{"n_layer": 9, "d_model": 256, "n_head": 2, "n_kv_head": 1, "head_dim": 128, "d_mlp": 1024, "vocab_size": 2048, "activation": "tanh_gelu", "norm": "layernorm", "norm_place": "pre", "norm_eps": 1e-06, "positions": "learned", "qk_norm": true, "attn_scale": 0.113, "bias": "all", "tie_embeddings": false, "parallel_block": true, "init": "trunc", "init_std_qkv": 0.0177, "init_std_o": 0.00418, "init_std_up": 0.0177, "init_std_down": 0.00418, "init_out_by_depth": true, "optimizer": "soap_variant", "lr": 0.00739, "beta1": 0.95, "beta2": 0.99, "weight_decay": 0.0, "lr_head": 0.00642, "grad_clip": 1.0, "warmup_steps": 48, "schedule": "wsd", "decay_fraction": 0.654, "decay_shape": "cos", "final_lr_fraction": 0.1, "batch_tokens": 65536, "seq_len": 128, "doc_mask": false, "train_tokens": 504800000, "steps": 7703, "dataset": "wikipedia_en"}
Each number is 128 + 24 x the weight over its row's rms, rounded and kept within 0 to 255. Layers, rows and columns count from 0. Numbers have three digits each. The size before them is the row's rms in percent of the matrix's.

# layer 6 attention output (transposed), 256x256, rms 0.389, rows 115-127,242-255, columns 0-31
096:161102089131150094136140153136133138073097090107088114091103143116099101120108145153115142115162
105:145121129174107109088090159098150156126153152116145107108107129087102101109107117129090108147129
091:169150135128142095112145144150137130085158122150114129134102100151141146124110150113108111118146
096:108154122129112125106119088139142119102155128135144076095109163138156120109111146095134126086136
102:116124118123171101114132139137106110118177136129127147141131147147171099156103123129114127144137
109:121157108117114124107098138121137079126156128139155093156136141139160120122137161108124145112116
097:136103140139158132103144112136120140147115140161114128141139145118125167114127129102137153159121
103:116133112109146106126163181125169073100133125186125162157136131109154126116129108110139169105147
102:079162130087152132120153124096122113132180095149127158066105145146101118107129145134136086109100
098:120130135095067132132118133155089147131143144109121151152107195113134116127150100135149131120095
110:155114137136159125118144125130150097106170137155095113176130075099117085118108132123121135127125
093:106138143127171099122104120088091126112117114084097118109120113137097081165141147119125147140123
095:156151098148139138154134077087160148106102169138130138145153154106169122083136136116140134131126
103:129095126127133149113106133110088116138143136170158136158094128122109111124146090129121102146137
110:086109145108145139135097102109123116134149153129123076147064155151157133109108147119143099100117
102:135144128116130153135111101112178111095095166125159169143129140139149126114088130133143109124136
104:102139154118144095124100114142103143163103126120121137110119126123119118120160119173126141169143
098:123154112154129143105102169156123130136125102120135133137134114098095146157136131085151147133150
100:099139139170113136133117117137123154124106130121146142105107171123069130146128155156093118134147
089:096135154125132151128082140173070127088119134167099155145129111125105137120102097125118115179115
114:112107091109118091118128130092133128142142137090116165118153126203146101148108115185130105163119
098:128113130169101123126106129130130149143104105090143104114164100173108159171104096165134124180129
093:144114136113145108107116093135134132121128133124094126153097114154116152147181105143108154129131
095:178111156170172125136131113102179166134151084134169103101122117127122138124149137124089100094145
098:154103150120124134155159131126110146078117139112177150089102166148122097159125112107130127110145
107:160128153112087142143124084158151137167111141164153053103157114122129177094122096135139139097144
101:142123167139135100092106150156083147118124147140089122123129111179132119145089105119130154136105
# layer 6 attention value, 128x256, rms 0.438, rows 115-127, columns 0-31
102:144146126168141130134113166117144122156118139156148125166118147113125144094125116126112129143168
103:138147119136126138147173165155146127170083146142108085138143159171115087102111084141126140146140
094:119153078108117168118139179125159118062135128105093100132179113131117119113102156140135131126154
099:147158142132055126124106109052152136082091116134182155102137108160156153127115133156089079139129
102:145183122110106135155156103143153116149150111107153136155133109135153118124151101115109148077140
099:108170163079090109135177116142149134117155163097118128140128112114138149160158116152090144155155
101:121088131106150171123111134147103137135171122109087103177100131112124113080114133115162174162139
102:176158111156112150126098130141110136129126102105118163185154116140162147088084140131128149122106
102:111126173123107159128132118103136125124124104123166133143153145122140134146141152095151126159136
098:087155129130105163122151108124103105153118141123144119100136151168120129096128164120121097183133
109:158152153105130136122139185124137100131141150138099132127119103131117091129156114158137135114123
097:117156112130145130154105102119123104125099165106114108100134134165153103114091143153161078101115
102:120118118123110129159161160166128113088100122140165160129116119172145129119154130109131130124099
# layer 6 MLP up, 1024x256, rms 0.444, rows 0-185, columns 0-31
094:141139103137135151120122115172145135135089099070143148169111080093101070099131102117119093129102
096:150136134136104136137118129107110144129113132113129107187125177123141150170129123156139161140107
102:128104101153127115100139121080126127144102125110126163105136154161129135116158125128078173134167
101:139164122109116113118094116132115147142103123124139133104101097147121168119114157082132114140135
104:136149084170101172121144122110144158148132146133117160127152129144153091152148119153135119092096
099:169083131123137155170127153101109135095141118170124177170091121114126141129149113144149090137139
105:142179086087105120147108177093147114188140159168176137129115124145119131138143144127115144124112
095:155123109110169151137146155147133111094106151129134108175129104136078154106145123104104152069118
102:149127120132096121091151094143101148132117140170143165125193104148113119121156131100161125139160
106:073159139169139128127096114108162130118120096136117124139117106141138080118150160111170122103123
104:124131137132114114136148131152140132142119116144146134106140119136114181135078149096147130141152
097:146172127092093098125101158110118125086130128134105137125148160149125142138149129113080111132140
098:088132119143162097133091094143120119095089101139137124083130134152159154098123144073193117167140
103:135139127175109130112105161134124129098074128138127115133089110150131112111131142111101169124145
092:144095101102121126124099153111113130127149164152156135131154136073119089153165134119108166132130
103:122134108121143164120143165075124156135121118145134131138130121093118161116134158120161162154138
092:172173124061129108089130146175108117166092136114139135119121147127108111141126106104097160124120
098:143127136080110147143132106110109178128134133135135107175116145105121116107122120096078133121101
098:121153123139074119121091124145163147108112111136134161177098095127133113135156118091099120137078
094:146130140154158124105119077137124112094117123149147149134100145104119140126134165131092086185109
101:127123140136178100147130157129125105131127109123119112096120119139138136107131133122145122169104
098:139097105092168098158139133128147086124142147156195176141142095125104115148142150116090136142104
092:095073123127104123086152122094146138136132142133157152176118147103110153122137159170151133118086
107:115136118087149126146098092146109134098085117162123107164196081101159115122141125093137143131157
093:189118140108118095135101113091117135155137105145135141122147122115134139165105124092153136167152
100:113103096127116122116130121089145130125092106139159129102144143131113081124153129144144121138138
096:121106134126146138101116112112171140140138162137152170109184129130081138119141153112156093103125
097:117142136105113113110113158135116121151151081106138117132102138092161105131128162106131107086146
101:137159156117179112141122113162087080184157123106131144151166114105136129133147132174140111098136
099:162116110124092122119117123134101141148095107162137135112092132110148095133144142130148124100124
105:140114109125103122122170129143088069155097153134117114137098129131119113134130131135138127164124
102:162100139098122163138173122156133169115172130115115119157077141140180069173114099109132148154168
100:097188120118137127094176115120117090133115149099098144131151112120136108139098115145096161137131
098:143182140143127183132127101080102131159155095145121101139136116112119122133108116120117138135107
099:167126154109142134129136159126135091111132200113116131136095114129099122127108113125078175161099
093:140135139120137104097145124099096109118106162112158104159105096120143124082117137120117128108097
096:098141096153144095136129160137114083111149104134106189130193114158128093139135115107091123142139
099:110128128144122151104222128150138120126160077123174093115136144170090129162110118129134119154137
100:139179127107120101100143116071127121119123153098163121177123115127149134157126115145082127122138
096:141135112064131082113147154108174135065146168136166122138116137113116135122145103116103131138138
106:132124113105120089091163159151122140137109134100149080129137137128125140132113110115170127137125
099:133108160084129126101160114169126110171140134140106139122167115114093115161127132097137114128153
096:159155128118117094123191128165154137135181119151139153132132116148134111113101132153152113083156
095:130152095103111117079143131139127120117130139155139159122182123135141155103139103095169145120143
101:124145143109118127123090149133124106178130120105070150133114102183089105154123134135137199162142
103:129168126119136106130131104152158167119151134133111109111147109121179108118146105123132146141096
104:121129156096132128155149112078154103169147098142138120141140156139110158152090176120097117146119
099:098118103156133126149162127160113128150142171145092124147094088155167091130126089095164111138142
099:145168116126114117120099173143117144141133123106120118164122117088154166089126182143129139085146
096:095146144153112113129109105127095170175134128113125127136125104158104098112128157146111132126138
103:128116121155132145102156100121150140104151095163166139104140106149135141146055200135107114110148
104:139138152175122176129128124129144135109128160127149140089152117127127123140170112111092135133134
099:141128143129102146120110157112144155106137124162146124151167114128132085098178128074145129103150
097:134104133137113148134118143116138144142163134184145128113138124126178115101160120113100144118112
100:146119124037115103167134155112127122184135132155126088151113099166183108108168132088119095132130
094:142194145172102142109130145148136113110119171134105139096129187097142097141147142136153114104077
101:134137120135115135130113144155171111116103137120065131152120134125120109120147136096101070097152
091:112124152159132143118106162134128138129122138132131145111087151113130157114147137119121122101080
108:174123102144112084127096094101091154123117120182139107158187126104137153144091161128130086157091
098:118173115123129117125113102107082145108124140145132118143171143091152125147136141179124120130084
097:126088186158108165165114130110097095078144138134114137153115157117145143131150166101143130115116
103:133139090115138143142156117107144094131157134104095107125091095115069101105139121152132131140149
095:129132110110114132180147136144112102164116137140145108132143123140146105097133058096104122159105
095:101110144087161085134121145119127124100120143127147160119116135117116120180165099101132118129080
096:113128138114081132111117125107132085141110126086146103130098127145153126126176127134151129122130
100:100139147085143087112146117092130138133080137142147122129116113118142099115119113125146161149124
099:087110145133125139149138128142186165126088107125111122145135112110125105115112075142150129118137
107:129132085124120133099145136118126128137175153160096144140113154130146108163100129143114126133091
096:105135109124134126151102141124152164168117108122136112142096104172093150118159105084117126114108
097:112186147136128114144106101102118123140145123149140128106175145163088105097176130139085124117114
109:120149150121101139151109136103127122157177086131136143103136139128103089105144142116127115154125
103:143093157125070127149130099103138165138119135129128175121119136153129095112132118114124103129150
101:130138148121146111151108113138109142135117150149110112093093158157113075155142107143153104135114
095:125157111092108114146113120135142087145072123125141172132149145149123149157095124118120110121102
099:116121145145098112131125130143076125124139121102104105130138135131131160106174144143156136085118
091:146112209150107094134100149102132140095217166124132112123140091124168120141090129139133154115170
108:108146109183152146120129112107165110154132126134106129126077147147113137161146122151103131125099
101:138130125149163126131113119150125103098137167108124121141137134097145104117166159116134113133104
099:097118124107152111123129112125132135144139148100100130168102127124133150125092095098113113110139
100:095130112132103098131130096122141119080129147138153141123139082099154166145100129132098100141148
097:161164117108128098112136112134122162120090107125154150158092128125137106144060056136126148061117
090:123161135100108131171138105182141134163152159132119128140104131099131089137089119149164095142156
088:117112161126153091140116110091191149112106153152098135123171110136135098123133150113114144159163
101:148130133070146144170122129161090078090092129088095138126148130103128176117173117107148124113160
102:151116123137109121112162097116117148119130163117115108099074155156132119166102125114127163115092
105:146139175098110126121090125134114134152145146190119138117145117152117150114152134097124150185126
097:130145138112116121112109154078161151134154141139074094106091114132126177096117142120110123187111
098:116187116157148098140159142144091133101171153094104118115097150158147157104145144133132148131125
099:102134163135162091121133119124101124099139092118165073087124122157138179153150131101152155175153
108:110122106119148106162121139121129143137177173121132127140148135119134127088137135067078083118104
102:156144118080126127128150116097116122111140162168141130115153105175116155092107147142090129153144
102:144119132128066113161108146147124101109165149150072137146144090128131095164158099185152136116098
105:092150167160122082154145135103124102117110096109113117130111110125111147146096114140195136127130
102:107152149125124118194154138160182148123117109091134122106118085132115153116114124111133102132118
094:141145080161091098141144150110137101146118155119163125088176121152101130132122116121126077133126
093:101137140136097161124118130145101083155094085131176131106130111120104078111117138107158137157105
099:080104123155154116174123143155101120146120118057114144118116112130106150153144087100142079124178
104:120127133121137111191155175154105093102119111099142099150160111106154137144116122111120107171113
098:156154168122118109127153121123070133097144088146118132092141105109109161145130156114124108152173
103:186118152142137172089127128131173144159186143129188141123147117121111094137134110106144121154130
104:151100066121128109121124157161137142140135100134092096109158113122097103076155144159150132109122
097:119103068157154133097150131137146143079140172168134099147131110123103155150111100143134171157082
099:108183164126092088146138139166128106155084129122200122162131136139103147105126111092131119138121
096:129159112101122110118115114076100113123144125169143138170149102146135163157135133095132116149157
098:147150167131125086105094149141136167153127162128107129063158106123116132130101109135100085110115
104:091106129168109140155113135134142122100134125139127114131129140104106117131149138085138074138130
098:160117112143148104144115146150148138116066119133133133090111134137094116105135134120115113106137
094:142130043116139148101139150159141138118099170105128096076107126116165094152092128127141162100161
101:148115156092127125094156128167153099114085098155140157144141106184143055131074150117126110113121
102:131156185160146079111169129147162113139123139177187124137132125131074095097134143078111087165131
091:143133142122188104111158112145125123142072130126171151134129158131111100165166122107125084088166
105:121127119110158125161119146136093098127160129116100138146153140113105108121102152130109157103160
099:166134081132089200121102109138150131114153157121162107106128151148115097110106122104122159143157
106:119105104112103141140155108123171103107097134111113098128124130155117147122124178102093103091115
098:121100151148106116155173095128117158151136135125098148109141158128151082143125124093151109121064
099:142162114103088074145124120123109115120119165171125086122134162118131139116179122108110152085111
103:129134147131149103098100152119119082134067147128141096137160109130147096165103161093175128096098
111:117132147097154111122102132091094140120110147112131153164107157101140154143138148117141154114059
105:118095125126113151181116178127158067113080167068115091132172158129131136116166138131136121091161
102:109125099121144142131102130113109121136128131118146139087098113128095135079078162138160077104174
092:129099094133124143153141127160111127156085149081127105140125095103113109108138152108105076146116
105:116111111156106185119131136109134089129140133132106159119147104131125114091148102117132128105110
103:090133125128112127119126123093135140110132113119109147138143101149130131143149118094107162068115
094:140123083106137117157131203162125122146114147141132160119147150087132142100181152167119121140101
098:079146148159147101095138136108154097091110145109136110132100123143138145139134112099087130148134
095:118136146192140126105126101156081157145116076123103136142093118121096124151119137170137114093159
102:115128121155115132117090108164122125099114135123150134142147169144114131119128127125090147077090
102:154143065067131114170123131116116084123163115168104149105142094116129143130139108133135108095110
102:155122078120131131119171160151146127136101101173133112103144139121125139122116134099133109086125
099:143120145111149152098094136167142138130135119172139136126188159093126127094102141140101136111135
100:109124125164139169115138097214124123142163117115158136129112083151088091108093130138128155128109
102:069152073125129137108158119124115101141146132163123112118091099137151165147129184159074147118115
099:119120116117125144103112158109139154127116148159138151137178159076106125116128134121096187146135
101:099119127180117066114101119114140112183150140099098151117119134157121119116156128124129147117098
099:143105163159157125145103117137128084149122175132124138169107123186149102154135143123105142115125
094:119102094083109126124138106146126141073162123147106084084139153108140113102157147104174155146124
096:100121131054143140154102148101140148165131160125108091127137118150120132140140153097127134127146
103:107097053133159140148135083122133120123147123147110092112157147152153134087083095123136192121116
103:092156185099129127142122065145089127130135107144089086088150089148116174159121113110137106150159
099:080121127132104115150110122125122151154157133167087171114121085153116136103107157114109129142123
096:152154151105128114130117132086125120135167106154135147147136128137143114120091162106118100132111
099:131104141079172093102131148147172132162141112113159151124145158099101094128163124095142160136079
104:108165126129115108158120142146102160168114119068147150119145122155121138158104083132122116110131
100:107125091098093135131160121127107101122116126178122145086157149120120188149150112103119115094101
095:143127127135131090173108147171108124111141122127137098167121125158107106112112107151144125170134
090:111088120163109139129127132133142135140111148114121127111149118134125108164124112097178161122102
097:129148102103119109160111113116090152136105176164077092089118098120125085119132135109084097155134
095:166122129148110115149165150091114115152123131137136136106160162150157139155130102091162151081116
097:082188155107120094076111117123107126157122149122123110161121136066152115162122088135113126134140
100:129143150167148126147161114110141115114136130152091136132136144173157130117127097158122135129126
099:129139115057094133122128166127109121137155146133098149165138129172145122097121164157110160125157
102:123120100144139157104109144168103146108154099151106110109143096157121140154117117145180136142124
101:133163126138110117164151115089159131134110136120116118162089137146129124115085143130162173156126
102:127150148104157129133088120159113139072156135153127157096127166156117137119157111103098152154093
099:131129137120048109121142113077162139134117162126178144162158131171106099159117106108094134134150
104:125136077113149144090124148119090108122134102122101168082112159173148120125144121125161153132094
101:132151129119109099150138120119141115160119153126175121143113158106077108148134115091096114147099
106:114142146144122130152130153082147148132094117107162137112146166146150114145145130127133165141149
102:127129083131133131176090123113163117119128133113121153086153089135113145172104105098127132141140
102:142118158092104112105132076149170135133129130114145139115142143121079153107122151141091113147130
100:119140130119147111114141078109166194144126138118154148118089137112135112159107122147129187090127
102:077145120128112107150109145135096114126147168120109100160095111134130157136167126153085148136120
095:129102141133111130134129113143120111093118167113165139133162145153155135154122151152108144110118
094:117134116131194126094085141093116143122094142114094113112150143110075173144113134134054151131102
092:140178128122130100156152138123136093085149117126131115146121104126175141137108147110142139175133
099:154112135133147097144094079194130103088118147107125133132130094135118153104185097156183106086116
096:167116143149141112116131128118148075105148134140123127139107109142131090115161143124142102148146
105:187142159144109100164168173122114138111132129118166143128082143149104126103088145136113138127130
092:146114128172106156109157118121181158117112189102144135129149128117124177130127121143095111113084
089:112164073132126103125133127136163139137126123151114133163134094109135124131138089156129086133081
105:106122170132092120115085106159109167130149149132136144133122137088131130171107150162134106129185
100:130133114120111101106118136143120062123135150140150207085129145129126177140105121129124114153136
115:141136124104102133129119153146159124129103131100106150117111154155160129131097109091090124100107
108:135151140110095123109130137117102096133129132115159103133149134094122106145140138123114131155131
094:168176166145108118148092141127139144104104118137102134133074111104119119137100137116122146153154
097:132111102131131093141127148087153153147096144125127123125137080116121121132166132109156110102080
105:127119102080117114129098143108105124122096121131105131133116186150123123167110143178157121147098
099:160158121179131105127148129138113108181115137131163156120132134093149111133141146126122155103118
096:119160111143142097117147124145132107110103127141141156139136128145109073114140139104149143092129
097:139151139103125153064116114116116176134126136123113135121100104138102115160140158108120120121147
101:147097117136132150182142130093118131146151113123127168124076125119133115156127125123142158127119
099:127164122148152141145133129076121136152138075136139116133143157107144122139122171116083127115087
103:151119146161137166159134139146131110152114112096137140138135148104101097144106118129110096155128
106:104092150112155128135132146133138102156136143117144100112101121102135131114142141127115131106121
102:136147120164128110106142129136090148160115147140147123139113108099162088124119151127134099117084
102:084137120106112132129123154093141179158153086120136107131090135118143084126113126076105119134156
# layer 6 MLP down (transposed), 1024x256, rms 0.457, rows 0-184, columns 0-31
093:106167107137141092148093060160106146154151153151099109120145117122114138148144131162149102061089
096:128150080131140103120133142133153121106111181106103121116095145089122109087152124163132125134127
097:146107145090100105164115110160093129115112102110163051154076135161127125140107117113064142128137
099:142176144112157089151137146136116145096135152132096111143098110143092098104099098115112176130077
098:111149173125103137124125128160133131130115112161176130129121123150134133136126106150108126096085
094:098105110087115124088168110124130125138100149076121140125136067109131170129098145109125139124148
097:146112129103114133067124126160123123107099093156168146128133131151105175150133142126146162111162
097:096103155123109110185092052160151117136151115129148109108140143141131082140109101143159129163164
095:137147132120106140126173136133123081128175107110119096136131182119104115141140092135153088135131
096:088127137098084135165099085123152146108131132150098138135112139117134068125129110099147095140125
101:127127133134109133088161131139151120161148137119100163153109114148119116095161146120072087115125
097:136125126102101114140153167143102137096121108148092120114083102132116097146169118134111152134115
097:114135143140124099080174134129123120115109144109156108194105174119143082102098163138127120082166
108:151137104137149097117115191124136099082127147135105150108110106122157119110140113118165115085134
091:123119137076113163089124140155106168128143095108117130112120125124127155145101117125124135105163
105:116103183146098160133161130131126163098153100154131147103153122149148122116114157143120098155139
089:130128098130159123130135143101166142171157128084120132095102116128132122142127108160119171155167
098:109120154135134098173139114110182125132114144083152129148120162104119127157104102100148156148115
100:143144106135115147141179134144078158089127139152090109142084136178133111145099107134150145117076
092:143101132138149068112140120146133139119100141088091119085116147128115146126153102116124145104143
106:149145116150149163140123122081167130124121132099128140136133095146141125132125108124075099102075
096:095117128150150137107113138120109124112152129137127118093112171181112131181160092162130093115190
089:146155114145117109117158151120099095133136134135115096127102129152129084132106141126085139122155
113:120138103143143158127106149121108120102097130154100110154164124117127084108109097150139103139102
100:116117157139179121111103163127153098127108122087112147121114151131140122120097119137133129152116
101:093105148119128151171141149129145181138121143134109148158139115136137116090137118116148159176147
096:130103111113086145106105118108159099150077116119077157110136095153138131113090140135134161124159
096:126143143124141128134127131102156139109102119141157183118105089149161115143151183127193125119135
102:156124154146110105130145138132140090181116133156103128160148091111165177114162106125079124109099
097:115143109153147117145121167161142105145094085149138120114149131154112129124138112118142122116139
108:096137113139108138117181094103087103136135086112149153123108127063112140122098139138173123144083
088:080099090162116121132103116125155110092117132128119082133152115155104143148163141159139087134137
106:093107137162113173151151106133138137116166091135149114108155155102109117125068139125154160150118
102:114114112147132145154143159131114145113137109093111137163087132136127126155120129123107144116079
097:177167144133131099118088065142148141103114127115084112114165150095121127128159071106104090129145
097:169121116111103148126111114120129139145089148126139138125218114113134139111133091154159050112146
097:135135127108130139137077152145134097119094098117096073118136085114125152118098131128150145134134
102:112135129099108184063093127111125094102150128113102142091132139133163111149114089162110146129164
098:107113117188113104111151138159139165153097132126066114096170112113145123097129143105122146145108
083:148100117109143137134105169119149122140128125146141115136139166148123128149153088098131113136150
107:153118125135137147130133125086145127139137108179109128124124096136124178071141144148118096113145
092:154124137073123142111078138123146140165131147133112129111133204120139138111152155098105128117107
092:127118132118150129124108122154099108142159146130137133098107107150116070119157139197062134141130
099:139151146131129128140141096173163131109130160131113112147136110176121109078130113058119103154118
104:153116101115136134126143141083183111109084119115116097108141107130139093113143097102149164103117
111:115162118160139125108160085099158121090114161125186152151136137153097126148105132110123099125132
104:162137149113153145152125107159143137137143123064164107130146166112138115139151125104123129128102
087:104174114099135122154101093168131148114124107139128058112145109132121128148127114109114117141110
100:079171105127104120132115144147118147131115104115102096125122089148102171134137141142108159163099
112:103114135132144166075153119127142119113143136113163137157068137104146127115099181177146130067139
109:122080091165148123150149140176127067114083129125145138128120104121115148148119187143142164131129
098:136149119143113104121122152113143125121125133062155134134116123116109131134137093127118126107131
092:099070133129118168122092181137146100157150124169150089115172152120160136104133122099145114146081
096:170139132108179057171163129189106119130126086100112111080139121145116135147143127167144084139159
093:129149082150119125154114180130141157163143124162141136147108121128120159131122096126150158110122
092:147116150124180097129160107079121143159119128133157112136130066176145149165100084126124124109094
102:137152168157110089103099144099129164127150117142143143138166129142144144141128157120173139105078
094:151184142153128151131169126144122139093143152137177101109140121133105149159110131110154086133122
112:145130153121120131129105110146140142105112164120093140154126085156113130133146081129143132114097
096:163144146139116120146098122120104153159116135093112097102110147125137143160137137166130169092156
104:183093103164110182097153154133122075161146158158165119137155156137137105173136136109127128134118
100:134152113135153149147159096106141100103125133106117170136096110132133140154104107169130067118155
097:151130097126077168125103172141143140136145109112143128123088084147127089130139112131125124184076
101:114118131116121147101160171117139139136113117114163127171151121130119161123120160166151120145103
102:103129148159128133125109109145163085146119098125154124106120186160133109150126137111119095162147
103:177164165110101140110182143124127125166118096081151143156153125176144102150160115143126140129138
097:134112194091091107169216100160118128107132156104117136090111120123121111119138089122161146133150
101:112098101120137124117109113122107122103111117151150150101110136097097154113146144161151119136123
102:156146157156119133132136088135145131132158087167129150134125105063114097116130129167147104090122
109:125177109147132122126135114128202098169133112139124091128110120118133093173174108127163174141149
107:126136139132146130102106142124125120119139157121157124083110160125124110064140140083084102148110
095:106128117201098136152099147116114150129144136126150114149098112075130137149107109137099181124151
100:147160145136119154169117103185118117143133100091165110125130131184140080128143098092140094142108
099:109144094130089109116154105091117151177093140117128100093125127143131145124151118133127153160157
102:123139143146143152129170162107146143143169096128092097122178111161086145128156129138116126137127
094:128109111096146152135073092121139112129143121122170123118092188136130084155123106150107118173172
109:127125117151196171149144117149111142112106146115094115157135123128085139140095120127134080123166
098:133121144129073172157127138118151115117114124107101096092133148096128126164123097113146104163112
107:101112130168139129112107140106149119129130153113179142146143105144122170129111128122150114130076
104:114103139114108136150162157095144121123164133125147126144125158128156112118150150121102138102140
102:119110129114113126146131145107129127120138140105105154127172091111117100165097138174103115115150
086:148132073135131151136128113128111144103103117120117177113104111119150146105131202116179115114190
097:124119092120094149120134119119089155117124120148124138129120153123111136130105138142119131153182
098:146132135100168137162104152172130134098110117129114103174103133116161131134158146116096097113108
105:111135124124101163095116137152111176170134117096100105121136114150137144093127137102123106126086
104:136122163107163117144125123130117124142132117158136118098112094098151139137102137155120119094145
092:105099161121121121135122083136173124154143083157146149146092112125092178124139156124152168175127
092:139085151101156155149126165151129098113143135172152159167120116132155149154104115055121141126138
090:106123135137077143093142162140122087137113070147117128140169141108151128110104122121148090148146
100:125145093120133147166127132103128158130101122096145139145148111091177114075111097136097151105097
113:163120142141123096095132137118120098064114125127146162129111117125166084127107110142108090126117
103:111070166136109119113085136185158129100111125170144151129141173128139098126132125162157109133121
102:163113153115162132156113158109092130074127121142128106111136140107100124118116131152119148135126
106:118153132132148125112153104102107141096110151141166135130136101145135108130114175137153174097096
096:145151154153132146112139113103153125140102110127134120156147121151147133121077099131114129088135
103:147133113160163109139136110156120133153093149098183088127092153150127112122178153173133153132128
095:111118142108090155146130163096120144124097091131132172160168162130114089111163103140130111138122
106:120135126104154135074132094151124117138125052129165111136149135142119100139140139088173095113090
098:159149110158156143141084112121115162119162152125165146137179131092086134138136111125151097093118
100:130133140107129100091122123113168127163154122105134157115108126122097158158109091169125149139114
104:166167072157120124137159139094140120122149123117094134123136123104124113111133195141130102182168
097:098121107133123191096103086145089127140160130087164156141063149100153106156125121081169115082089
101:142114157135079142145122128144123108134143130179127146121168121102107128117155111110118152113117
101:108169101161097139164124151150110127114102126113126128112126141126134116192136105112165158130071
106:133153069109116100103124134118113146080147141154112107119162120101158152089110097155141081129141
105:108055127146127132152112099134136176116098095130149130120134129088128099107145119139143145119146
098:100156118108097104155139109098138071173165108158158159113128102139130056077129126125120139113066
095:178149131133090105106130148130118145142077122130157113124100139096087123114136093153160162111092
094:142157128148136140143099114099104097129106128114124108103140107151136115137108140144095180136150
101:120123140149103146134102087094115117101089089143145117112135122118146128127174121157134128159114
098:133095156162142110122091074111129093116112128127103121130094120158115147155095107097097151100177
105:112096073124118152127153155147105090149109112122125186093135165114119138115158147092128119093098
100:099131127107142137108082145132102121126120094193106155144134083120127123161114110143102101162086
112:135084111128105116117126168152099114162118157154128128133146091176158137156102109133130125139142
102:112139134140114151085117176130144134116134102146141122130133133120125128123130076138143120127119
095:093118126140136114104148151137094161141148115106130120172098129139155111108152128102107193128101
103:155152160146139120131150135137127141159117127130123113156092118132121131111090150142130101141185
091:122135119113137113160134133129111145162127121141133131145098130139157143162120122113120117127104
110:174141115148145110144184104103130117113150158100120120107141156156160129126115138145128136120100
103:146122131167097117141138135114133129101113128156141153100147094146094181144176140158120109123190
102:139125106113101092132129130138131121143128144133130121097107115117131171129147096175165120137071
101:120110157132102115092102140153105111112105103129118123055139123094098116092153134095123112125147
098:104130132173163142122147120096158119106148098152136141130108130142124133144135102150111115131156
098:069106116137100180173159128151099146151140145150108104125121106149113121093122102164122152100119
099:053141107120126151114084148109143093131143113119122146128151121119132125146136085110145109125131
098:117081109101165092154177139163138149146144112118174138108156139155086120112101143111114113158124
106:100152108120125147166130143159139165145137088120132152130119142131131111137148113086105153082130
098:157154133110138120153137097129168137128130174154112101116118099151149102077155103123160143098089
104:122128145128070167114112146107080134163161142139125132126142105147113094084131177121149125141097
102:167143139117146134140147103153142104136070143135120110113155118158167072158105107174124127143148
098:096159173171157177160108151127126117119095152166145111088093152141113109134115114134108126109148
106:118113146119136127187157122114114135133124107124140114118130119161086142125114129112104133115154
100:127121125107147161104151139104141100117088135128130169153147070144161130085117108153106103135112
095:157151155104114151117117132091138107122154118122134103124166125084191121137127147159109098119132
105:164105109136107134148127137145107104116154108130123138162108125130170124136112142079123159112154
092:128102134134144164110150147092131133125100132140114190112138166125115141103140146115148132105085
100:152130087101171105134153121124091143147112105124160120155116157107101167145066089133128148050130
105:120148109179136149167147138157119152159120085087156109123175155171147137136119113096119116141102
097:097115153082156113187098077121111149126161116127136094116092124118122111150129113126145115134141
102:132098147116103110113048122125200112165128113139163089126128137118153153089130109125109164137101
103:145126142150169080080108140121127113141130119115124159100110130116136100140119128110111139124162
103:162126127087117083133171116131098104145139157107131163081132148096104073127148077113106138103089
109:170143145102128139114137102192090140125103146107148055103126084114128117134078145134140150166131
097:157108088137101104122139178146156103087102102142125091117111121158076175135125152138140142122107
097:138132122151145101107115079136094121136156099120138098082125188108138103129108087141123108191131
095:172130145112117101091124138138142111122142152133136080109164139130121122130107139117145143129112
099:131105094086113133160133128096079137081111192142100125112135150104139161148129141167096160125146
093:095137129131123134127140108159116157118154117165128156150113146118154105133117128123161100134153
089:141114135145125148146190115166149109109147116133100144141141139163109107119124199145126127169132
098:121157122100134109142101108141084138175126156110117100099175157137159146100141141136137132127090
092:160112144079133141060121132191154104115099161127137168082112098127142147115112120114138112107153
104:174151122143117119130151089118126087099132148125143080138148140155148122166130102096138134157097
103:125134109120128132156155110099089141168094135152077113098182125113113141109152094095151094152144
105:131075175135119136139120140098174132091173119116097145120127170154101151106160089104088083103100
100:147129146116113111190135116138103141103192140149130145093118121154138156122113093142121090146141
105:116122120113134131103097162153147115100148133146142139180101160113176147123101168123129060117083
115:143157166158110129105151106128171119095147113131118101126117089102106088092090132134107086151143
097:172131143145142151127097195082159144114091179135129144110111093128086110117130125152175120142122
097:176145083094098126125082119150101105184121096125094149185101190136153156091118135114111157125147
096:140133173086099164127074129141098156129113146126107131180127145148122136115122125100136149147107
098:122144069102123109126100111122141149143144088119102133130110141133134114114111111119176148129138
103:123136097116146093136159124115149157182146145151122137136086130115133106071113092129102083134132
094:097149158144112123127106123115160158103107176127108114137118143137133110117127134147143130076120
093:164098113124090129141094101096122142068105082136117086074141168105142143154150149132137104118164
090:119105111144119127129137099123130149152110120125099160165154146128104138126118177159160128148120
103:145116091177100105101147119129121147109105141144121111137153162138127111088143166105084135096124
095:086123134124121139118137128129148103136139118140147110088111128138171152130112108116085087132126
105:170184129118120142104136136088134118162134151147089142126134111122152149113115152112136123073179
087:092105120116107149151122130147107137162119153111123166120174142089119151098130096077148121126124
083:143191118122118132118137120160145148134155128117160129124134089115140102141119158133151205093171
100:154117128113122132165090068127118152118173082103101125143130133182103135118119169116166096147115
105:091099106123160118108139119095099095115105116141173148139124113120121102162141167173118122126107
110:142142096171156151157147147107126124166107127125061133132196154123082146119109076180147182133120
100:124150137131090127113114179128123135108106166100084087093134142123157111138082099127129134122119
098:141121098148104113124129157185109139102119105138148145089137142103148096101111125158135118133125
098:122125146070106083128143116110153104134097113165163111118118102130112079171133146130085155123160
104:173138137128182112088071101077123163130139133113082107130111103127143115104157125126132097144105
101:092179129166124126098108127136105145123098074115072164120141140132143142088113134110105120161095
098:154153136144098106142114080124158145140131111102108138160148111138123178103119122201116109161135
107:145134123110165132124162141121146121125152136102110137152130140122112118112129116131121116143139
098:107168132119132131137161092130108132133101123170123145133156110116137108141189094148122161157086
100:105151125138069097113109172138153142139161170121117156140173096085130143142159129187149097130099
101:105141134131156111162126133153117129151153095114121148134160106114099154115088151124166125112139
102:130132139142117118084170120162138133112132113132115086119141135074180122145104126141133099101087
099:149128100132167147086107138103120091097128123111138125138144145093150097123110084161124114122075